config = dict(
    num_hidden_layers=16,
    intermediate_size=1024,
    vocab_size=8192,
    hidden_act='swiglu',
    norm='rmsnorm',
    norm_eps=1e-05,
    positions='rope',
    bias='none',
    optimizer='soap_variant',
    learning_rate=0.0162,
    weight_decay=0.0,
    max_grad_norm=0.5,
    schedule='wsd',
    final_lr_fraction=0.02,
    doc_mask=False,
)
Each number is 128 + 24 x the weight over its row's rms, rounded and kept within 0 to 255. Layers, rows and columns count from 0. The size above them is the row's rms in percent of the matrix's.

# layer 8 MLP up, 1024x384, rms 0.0482, rows 693-703, columns 96-191
size [ 98 103 102  92 106  99 101 102 105  94  97]
[[132 102 104 100 120 128 129 160 141 122 122 130 142 118 120 124 149 132 128  97 104 113 134 130 123 121 134 132 115 107 102 170 130 152 112  94 146 133  97 111 145 111 172 106 157 130  95 113 156 117 123 147 150 128 133 106 112 131 139 106 172 103 125  92 155  94 117 134 129 123 139 122  96 103 159 123 126 158 125 146 144 129 195 133 135 130 134 136  99 168 165 127 121 120 144  85]
 [123 134 140 111 125  87 175 124 104 113 131 110 131 124 174 132 132 105 160 143 123 142 152 179  92 157 158 153 125 119 152 154  84 139  98 136 127  82 183 123 144 135  85  97 124 134 127 107 135 103 143 147 177 139 106 107 108 152 109 100 113 126 155 100 155 110 135 145  82 142 114 125 101 141 130 142 141 137 105 136  99 141 105 120 205 156 124 137 169 108 106 161 145 167 112 146]
 [160 140 152 134 127 130 162 150 137 120 123 150 133 138 136 139 129 163  95 119 108 106 101 117 140 139  98 134 105 123  81 142 123 144 118 147 171 110  94 156 166 165 139 127 155 143 100 183 119 111 122 139 126 141 100 117 116 162 132 138 125 147  60 117  88 131 127 149 146 134 132 150 114 128 122 137 147 130 122 121 139 138 139 144 107 132 139 132  89 128  94 115  77 139  87 135]
 [151 147 140 110 125 139 120 102  89 134 124 108 127 120 151 128 117 137 157 157 142  95 117 171  94 135 163 140 136 113 127 148 145 143 107 171 132 148 107 141 111  97 134 190  96 142 131 109 117 122 114  96 130 132 183  83 129 152 172 154 145 104 128 133 177 104 122 169 126 168 133 136 135 127 133 132 107 132 105 140  87 109 128 129 131 118 104 124 166 133 148 195 109 141 113 138]
 [109 166  87 118 135 154 104 117 130 139 120  84 143 139 165 125  99 179 138 182 121 151 124 124 167 136 115 119 125 129 153 130 142 129  93 142 149  98 129 133 127 134 141 132  80 135 153 113 166 126 110 139 100 108 154 133 127 120 166 147 127 115  94 138 137 129 142 143 144 122 115 124 119 116 114 177 161  97 148 128  94 147 128 127 103 120 170 137 151 177 131 139 138  97 130 113]
 [108  89 109 135 132 185  94  89 144 151 108 128 128 151 130 153 113 127 143  90 128 116 137 152 167 101 104 126 170 110 132 153 125 163 154 144 117 111 101 113 114 182 174 142 116 136 151 148 129 136 102  94 128 192  82 145 113 129 137 130 123 101 147  93  92 127  97  94 168 131 142 122 132  95 160 135 101 127 147 102 128 103 131 179 128 151 154 156 106 135 132 115 127 111 159  82]
 [168 172 115 166 144 162 126 153 125 132  90 150 137  83 151 120 150 160 126 109 129  91 164 124 114 143 146 147 129 105 114 117 179 118 117 117 111 113  79 140 127 123 118 115 131 112 120 168 115 154 138 162 115 131 142 108 101 111 159 119  84 156 129 120 122 110 107 118 145 110 161 125 130 105 125 117 137 150 162 136 152 108 116 129 128  94  98 165 132  92 145 140 123 151 154 155]
 [ 78 115 142  65 129 126 127 130 113 148 104 170 147  62 160 134  97  99 145 108 125 108 142 131 128 135 171 162 111 119  69 155 161 107 141 154 103 139 116  85 142 139 107 132 133 122 163 108 135 144  85 142 145 161 140 151 122 104 169 124 178 126 117 123 135  99 123 124 167 130 158 108 143 114 162 115 122 137  90 126  96 131 102 134 106 158 141 145  87  72 181 165 112 161 106  94]
 [ 97 161 148 108 174 118 137 100 138 153 114  87  73 148 150 120 117 118 122 137 145 160 144 139 139 150 159 128 172 142 132 124 148 125  88 133 172 106 131 128 153 125  98 132 149 124  85 133 138 126 136 110 130 131 136 118 100 105 105 116 121 146 180 120 148 131 132 135 145 164 137  78 143  78 177 124 141 125 120 159  97 126 133  88 139 178 144 106 108 120 121  91 108 129 192 139]
 [126 130  94 108 157 119 120 118 181 100 164 159 111 150  82  90 104 125 110 140 142  77 149 125 110 139 109 118 131 109 131 138 114 145 122 143 145 142 112 110 154 127 161 109 140 122 119 152 141 127 115 144 173 136 158 151 143 103 118 160  89 120 161 149  87 127 117 126 110 132 138 162  87 127  85 108 111 133 132 133 135 114 113 140 127 102 165 105  95  97 119 129 172 135 136 110]
 [158 137  90 128 124 143 107 173 152 122 138 123  93 105 151 116 102 115 119 110 101  95 155  64 123 126 162 148 144 146 105 128 146 140 123 111 138  75 129 110 120 179 154 130 123  54 155 126 149 143 141 120  92 121 166 138 101 109 150 129 128 101 108 112 158 134 159 160  84 123 121 116 133 125 142 144 114  98 163 181 134 116 167 131 150 137 146 164 121 132 121 133  90 117 113 125]]
# layer 8 MLP down (transposed), 1024x384, rms 0.0483, rows 693-703, columns 96-191
size [ 99 103 104  94 104  93  98  97 103  96  97]
[[130 161 132 111 156 117 158  83 102  99 103  88  68 148 169 140 139 116 105 137 149 108 169  83 112 105 119 134  58 112 158 120  90 160 145  89 115 112 159 153 123 105 144 133 105 150  78 193 113 133 143 168 134 111 126 119 128 108 137  83 135 166  87 115  96 158 128  87 142 110 121 133 115 135 130  79 167 122 153 190 162 103  87 122  97 119 146 169 122 182 117 140 126  96 173 125]
 [127 135 149 117 113 116 125 118  77 146 138 115 116 152 166 137 132 111 155 165 180 135 140 111  94 149 157 130 152 101 113 152  73 170 143  98 107 105 129 127 161  96 126 114 145 122 143 125 106 110 123 145 150 117 173 193 140 121 105 116 120 138 132 129 167 133 138 133 125 162 145 124 131 100 112 138 113 136 123 149 137 177 127 126 159 107  85 117 153 102 108  92 137 159 174 112]
 [169 104 178 163 172  74 159 115 118 110 136 178 148 138 125  89 135 120 123 112 121 143 139 132 139 123 113 157 101 138 130 116 139 101 156 146 138 133 128 131 110 127 120 119 186 137 107 110  97 119 175  91 109 176 158 108 104 139 140 171 105 123  72 142 119  99 116 107  94 137 129  99 185 135 150 184 105  96  86 141 143 158 126 114 126 131 149  97 108  99  86 108 161 122 112 114]
 [132 120 134 133 143 140 139 125  71 105 130 125 121 121 121 123 104 160 170 124 134 126 107 116 115 166 113 133 126 124 113 155 141 152  40 139 134 121 145 110  67 117 155 167 112 153 134  93 124  87  98 107 142 129 162 109 142 153  83 144 125 104 136 152 137 136 133 162 117 124 110 129 178 117  81 122 135 124  99 153 116 139 105 112 122 133 139 183 136 131 117 150 143 131 183 157]
 [134 160  61 137 135 113 141 117  94 134  91 110 152 122  83 119 162 125 142 129 126 141 103 122 162 102 125  82 117 148 118 101 117  76 150 127  80 117 140 126 135 130 121 102 116  93 149 136 141 110 101 144 146 161 149 174 101 146 149 125 122 144 154 175 167 109 117 133 151 132 108 155 120  87 112 130 118 105 170 135  78 142  90 105 123 100 140 136 179 152 127 147 144 143 147 148]
 [194 148 134 124 108 156 172 122 106 124 125 127 130 144 147 131 133 207  85  86 127 131 139 105 132 131 148 135 109 143 140 132 118 149 117 136 113 130 114 162 123 149  87 121 107 176 168  92 129 122 114 139 131 133 133 146 181 142 139 108 152 109 145 152 130  94 169 110 102 137 105 167 144  72 137 126 149 140 118  80 116 122 106 120 120 144 138 119 173 124 135 161 145 131  77 118]
 [151 127 122 119 129  96 122 114 119 108 151 163 133 136 101 142 104 147 153 132  88 115 125 114  97 128 151 129 105 160 134  80 102 105 145 109 123  97 133 112 160 132 121 142 109 124 129 119 144 144 105 130 128 123 151 147 138  49 164 125 154 129 118 105 158 132 114 116 106 141 182  87 137 133 157 115 164  93 151 108 145 106 132 163 133 115  80 162  86 153 139 147 141 143 135 134]
 [137 128 120 135 160 169 162 145 122 160 137 166 115 148 118 132 140 117 174 116 148 101  68 110 135 143 156 110  68 149 123 141  95 108 114 106 123 142 168 123 110 177 128 134 109 119 159 138  81 158  81 154  87 117 126 116 117 145 175 117 151  84 117 140 115 127 162 142 114 138 149  94 140 148 113  86 130 128 114 151 104 137  76 101  95 145 113 116 140  94 139 121 140 126 115  87]
 [100 110 104  97 113 106 149 102 116 106 140 149 129 121 135 118 129 133 157 106 153 165 127 122 138 140 146 167 193 111 132 124 128 130 107 103 146  83 148 112 120  96 124 151 108 133 129 141 148 107 105 127  97 134 189 146 156 115 104 112 174 135 177 120 130 137 145 133 137 141 141 117 143 170 112 122  88 111  89 137 119  91 143  68 166 113 140  99 140 122 116 109 121  92 144 120]
 [109 138 142 140 119  73 144 148 118 143 108 153 133 152  93 114 113 113 171 164 156 154 127 165 131  78 129 110 158 107 143 139 138 144  65 148 153 142 114 136 107 146 151 175 132 223 111 108  87 148 136  91 155 156 128 103 110 125 113 120 129 148 178 108 131 159 148 130 139  94 140 144 121  59 142 130 104 123  98  90 111 128 133  96 152 156 125 151 154 157 147 135 162 160 165 148]
 [134 138 174 128 103 128 186 108 112 156 153 162 166 133 105 127 142 161 157 106 129 159 142 164 151 100 168 115 118 101 133  97 146 139 132 157 130 133 139 141 115 107 112  85  90 163 108 157 141 122 137 122 159 117 139 206 124 123 145  99 163 139 100 105 100 146 135 126 165 117 133 119  89 106 122 142 140 140  90 110 124 146 111 103 132 130 124  87 137 135 150 151 142 100 133  97]]
# layer 8 MLP gate, 1024x384, rms 0.0484, rows 694-704, columns 96-191
size [ 96  99  99 103  99 101 108 101  95  93  96]
[[147 125 128 144 119  84 175 140 161 138 131 148 146 139  88 140 117 164  88 115 128 110 165 163 164 167 133 120 131 157 126 115 143 130 146  98  89 120  98 169 119 131 137 126 148 136  93 177 145 154 141 108 144 106 120 125 105 100 166 130 106  80 106 142 124 111 146 151 126 136 118 118 151 114 148 100 128 120 139 127 133 155 142 134  85 105  99 138 117 131 105 104 125 155  66 172]
 [ 88 109 165 148 102 104 108 112 161 160 119 110 150 171 127  84 156 106  94 126 121 114 127 114 107 152 153 152 114 122 119 109 188  89 162 112 150 126 136 103 108 133 119 120  82 133 121  98 128 112 183 128 165 134 157 111 159 105 143 116 125 144 155 151 112 172 140 135 145 171 152 118 143 117 126 109 150 140 103 111 117 139  86 150 133 164 140 142 128 113 129 162 144 114 124  53]
 [ 95 137 110 183 153 124 171 144 144 115 110 114 154 119  90 145 122 141 156 124 145 156  79 140 111 108 122 112 146 137 152 125 139 143 102 139  99  98 125 102 119 123 102 106 134 135 138 140 133 101 137 106 119 130 103 128 101 127 118  88 115 121 130 127 106  75 136 112 100 123 152 120 152 115  99  84 140 110 146 157 181  99 150 122 121 149  86 140 130  91 128  87  92 155 133 160]
 [157 108 141 133 129 101 127 107 130 117 122 136 130 130 113 112 137 135 100 170  96 110 150 123 136 118 103 166 154 150  95 122  96  91 132 143 145 147 172 123 119  89 152 128 106 152 121 144 108 147 133 137 104 148 114 141 144  80 151 121 154 111 100 137 120 136 109 147 147 134 132 142 159 150 126 155 143 185  75 140 123 130 154 136 119 137 149 140 117 123  80 121 123 182 142 132]
 [145  73 107 156 114 120 133 124 141 113 146 145 152 112 137 141 145 153 105 159 135 153 119 130 121 136 106 121 145  96 150 137 141 137 112 105  90 122 111 141 153 122  99 145  94 198 102 113 105 135 174 179 119 109 115 105 129 148  88 112 138 125 136 127 117 108 170 103 109 143 101 143 125 120 128 165 199 109  96 106 154 130 115  94 120 127 124 123 138 126 138 142 115  97 134 167]
 [121 165 160 134 166  81 165 151 137 138  93  89 125 174 161  99 133 127 153 178 164 148 127 140 136 166 116 116 151 137 110 111 137  86 101 153  96 127 156 124 105 121 144 107 133 121 108 121 105 107 101 180 118 134 122  89 142 118 149  81 136 113 119 141 147 133 144 142 111 185 153 135 119 157 118 142 114 104 166 120 107 148 123  77 110 144 141 120  94 103 109 138 165 152 126 126]
 [145 153 150 167 123 108 155 142 128 127 120 138 134  91  97 100 132 192 118 118 141 126 119 106 112 125  99 171 105 132 142 141  97 132 154 125 174 138 156 105 146  97 127  81 148  89 174 120 126 168  87 163  88 134 125 118 120 151 110 111 115 103 128 136 117 125 119 143 127 142 119 187 111 122 157 122  65 180  94 121 117 127 127 146  72 132 117 147 129 118 114 100 146 152 134 136]
 [152 101 144 139 117 114 157 136 126 103 102 143 128 109 107 122 147 144 129 144 142 146 110 152 139 150 138 155  84 114 129 183  85 178 124  93 136 147 146 125 145 166 181 130 114 140 109 110 145 119 129 102 159 175 100 110 121 122 169 118 115  86 118 164 135  89  99 150 107  78 115 120 145 103  95 130 176 105 104 155 173 155 104 136 106 148 118 165 129 155 132  83 127 132 152  89]
 [154 102 112 111 155 173 141 128 139 101 107 114 125 109 143 149  96 182  81 112 148 135 143 112 140 146 166 124 116 152 127  95 175 137 149 146 115 145 132 148 156  98 129 115 133 120 160 161 104 122 117 150 120 156 110 182 102 133 141 132 109 141 125 165 126 123  85 116 132 160 142 118  85 152 157 129 114 129 120  94 116 122 131 134 119  84 147  90 115 160 106 150  81 127 110 112]
 [ 97 171 140 175  95 115  94 144 125 129 146 149  97 135 110 118 188 114 148 132 154  96 119  77 134 153 162 107 119 144 126 113 104 130 146 133 142  97 132 131 156 139 185 140 106  93 148 101 153 132 156 125  58 134 140 109  74 108 148 180 133 122 103 126 115 100 161 100 146 167 100 107 107 112  91 117  96 130 136 118 158 118 154 170 127 161 102 151 129  95 124 121 111 108 105 170]
 [127 136 130 130 203 107 110  98 158 105  93 112 161 173 157 100 154  94  78 101  87 120 163 124 148 140 125 107 137 153  92 182 126 139 100 113 110 124  90 141 158 112  91 178 122 120 118 127 134 131 147 131 119 122 101 147 142  58 150 144 123  90 128 161 143 108 114  45 125 169 116 124 137 145 128 135 181 118  95 122 138 145  96 159  92 122 108 143 157  85 113 115 156 111  90  97]]